From a checkpoint of a small transformer trained on Wikipedia: no biases in attention or MLP, a variant of Adam for these matrices.
Each number is 500 + 50 x the weight over its row's rms, rounded and kept within 0 to 999. Layers, rows and columns count from 0. Numbers have three digits each. The size before them is the row's rms in percent of the matrix's.

# up: layer 8 MLP up, 1536x384, rms 0.0746, rows 1358-1364, columns 0-191
# down: layer 8 MLP down (transposed), 1536x384, rms 0.0622, rows 1358-1364, columns 0-191
up1358 111:530572515503423539581498504534505527454492483422496474581569470556623449484538446510509548479521550534463538475507520515499461482555497484517468524404449535535498512473534451519515468521483452543466491510411584583449519561520494480425546494470419500549487474584585553380524580495555420515533438460512440484498490455540488496529473545491558494582571465484489455450519521475465466504519537492469546512545503551457493459442482491437419521395530434465410557514417434556561470395582494424464440556554473424454488461464499542574545539411515509488440562507543449500486461577495579544
down1358 110:450508472456492518525526545531519563484548572586526569533492511533506451451485555442476427392506501480463408456535547459559516478476424541632519522561538571525480546482499518549576576439475529547458540449493479500525568456565500494471463573482468575505492499477433506580533583538500571451540524410451474508556458522481525464535454572555525428528559475600451511500513576459537524523486449469586465551499536529507457516625448577553357539455457529637476449442608544404467446559513455476528613508455460520475529522483503455490467480499504509481478514531470558439440506473509494490
up1359 103:510547430419471437462579464540544502536448560517416538580461587616469557502501548533507543433386518468572586529528490481563474480528524506479484447469476481542557584396507531445478473492421491472470484572440484551504589502447538545561550468492455480516453522406554526512515481546545473553465529468486481483478410460557551590502497546546518503477515451408453472466577458420493429479497570533415527425519510468578474439597418515535488505487562502503491421509543510460472556532444596458510514506549559402470521332553484497521436427513563506504432568519501502479512524586508561509
down1359 100:518491511431465549448472484480437383409561561549536499430530490433475436552462455432522526479489566458419460486530600487446501523451517434521508634478518469423404479536473441506452484559510499483576502546580484530572399521409549551496487500421533497527550479411570454564481541487469469431497561465504518409503544536458455559478512533487522537520572424509544540496503485470561564593397461506451540552536480525447557523478608450503484571518424516593435587478512378510506521503505465475460531524504463509447566546476472548450418515358481374545412443501436487452553417545516490577
up1360 105:556528407548504563390464497530454403579538488467473491534537462492488490401535426536492458539510530454488617585485427455471442525473406607544487510512541464412602569530458486562500461428413507475447480407477583406444454498444495453507466563393437530500458448482489521501499444444576529598585490529448504547403422468500410575444437512506589474401467550525423388546515524466569454492556479505530400551420497541584482461496476514497462520513464438533497547478533576572515533411475528539518593524467537537487467516436554515534479498480539479560548405459540503544510526517464567587
down1360 112:492439517536471573531483512511588538499593509561419559574456430471414586567474511463528574513467480476534530470477445479547435561512615515589519473461444530490433523425419449520474566501505503548560548557452365561588541478572426506572474529536486483538509511571499414440473518527418496469480527524542568413547508451410594511557569414492423552574390505431574599508551515623394458466527501501390423445448595456475498514497532459515609436451386518493478547520438465436475535544541502446528480552459420583594512375481551443525532491452480507415513518530495526552504501459480376433
up1361 107:531452548477417527562421384509636446520493497419464501537436484547567565454457523528524552484562581579551387570528510513450497507415493555539522485427426458478540512490547501534526506401472511503474432522584518497467516584511422618477475412472460508491597477440521523518568487534580582499524573560524592567441427565684548546569548545581464520564533576501495547422504473490553467424388436495485543479483554556662473380598514537461538519489449361564497499466481614496547410519497548478516523528532500538496489454458511531615520417483504519499489490520505480455500546457554480422
down1361 107:608590480533568542493616463550433501443545550472524462455448475520432497536410483442568452541476507543474557375462500500432470524556498421462542506579491431448426476492418428469427425525552518458459498420470492491438500476526537375582577555561466459552509510582480537489420446487488486547473512416432462411452532468429451485492458462405474538463421525517498485582479503515466552518469525459533450471485473446407593571463485505559505526573432565479452458480526475465546589493498504599520419587521597430515506453532554397448434548454551554446540488543512586542497621511513498541
up1362 090:484432352574407486453603549528418520571524465485520556432495421492504472515471490372542429532475460512503493473455511460425484413485524572567455493471458532478428475463464473476482542483494495485441462563369463507488505487556491493543467521511569471574498480499525594545527480478543454466429513511474561522494525562523502560530461468469549447467533445499463484523538507458493538552483557529526502461551445501400505515547475533503534514426449542495542424556464523610504520461516413549575552557495567414494524503471529548520560490480425526479379545482508477589452500546584514550
down1362 091:585549570454639548606414453412519495434524466457497470492492560537521542507441478583584571472577562508460565508426460493516457566553461426526506468473484506447484432426558490506502472527416526465471568402533511445507540507465489480438490426483448518534502484459536454473538478490463598499525459443530393474523460446461518463563494536517506449539408541508544582525470414616465514463492503487539387532537567475523542504457550474483480498519480517473459574517510506433520443562535570458453416403468423570492495530462543480568435535491551546509447509501538520474541460482527553527
up1363 107:449603507385518456486512435507499459512557431485504525473582503548449487553551514449517531514423555514464514560488521452476483557481489493638496414472506571639504466389504476426557488473469520595454490516443431516460448506535447477521488534500452545530527481491491559485603423501515543539495623468466494494533546530505433460543452442481505455490543518526426494470521540456586564460571516538427493550454530468519607527591349575505512546440500540467471412445484529517561462515506538590506568492534560521513626443525473413492520539475529538466432551373415428487460534515493479459
down1363 108:534468451622476545526457603497575447449517457568557416436521500501524465528576438449557523540587432495501406386504499496491469476610619483505471500417550426404427543522495509510425479472542429484409540512463507518530474550438517528401543493469426584519494502463468459512588570472502587465452478505468514489452550437410594614510560509475555527522497498458505547434535531468487587558415506537489476493501520481552544420488542374570479495445562526578448469563588435537478613541478465486513533496533511504546539497444491532513367506477524459511541461604429599491509464547490528432
up1364 093:393507544520456527465528560453527551501436531537573578467463527565587380496629474489535593526535481537506571574521419519445441494425515591490478467490538533516548533474481454499517407480402563550397523542523435512564538502492524540498485535515555516487496424479493532497495462521490573540529450596526465472431465577496409462519563523531521524492538565451484470540578488548522505385549515483461512540506566459477546446483472491462459556485419523443531514477543490493434492505544525444403456466391443518381533513431484474452507538467524477479432449520418561479531506613496428465
down1364 095:467589446465527530513501460681575483436557505554514495478597523507512576571411467442472509520536506423580422402565469493572513489583454468476425524504471476433492516431546519518556517566553409529484487433505447490510449464468494573526444472519442485497541545530437438489521554516579430535558595434488489387615494446549525562551447340420488447476492431507487545480431493463506477549456445523511507536471490539472450501434462458537558507469522453563497443526446476472504582532476494541630517581429468561620521480517451496562447443483517535531555563497518469503430492449473555481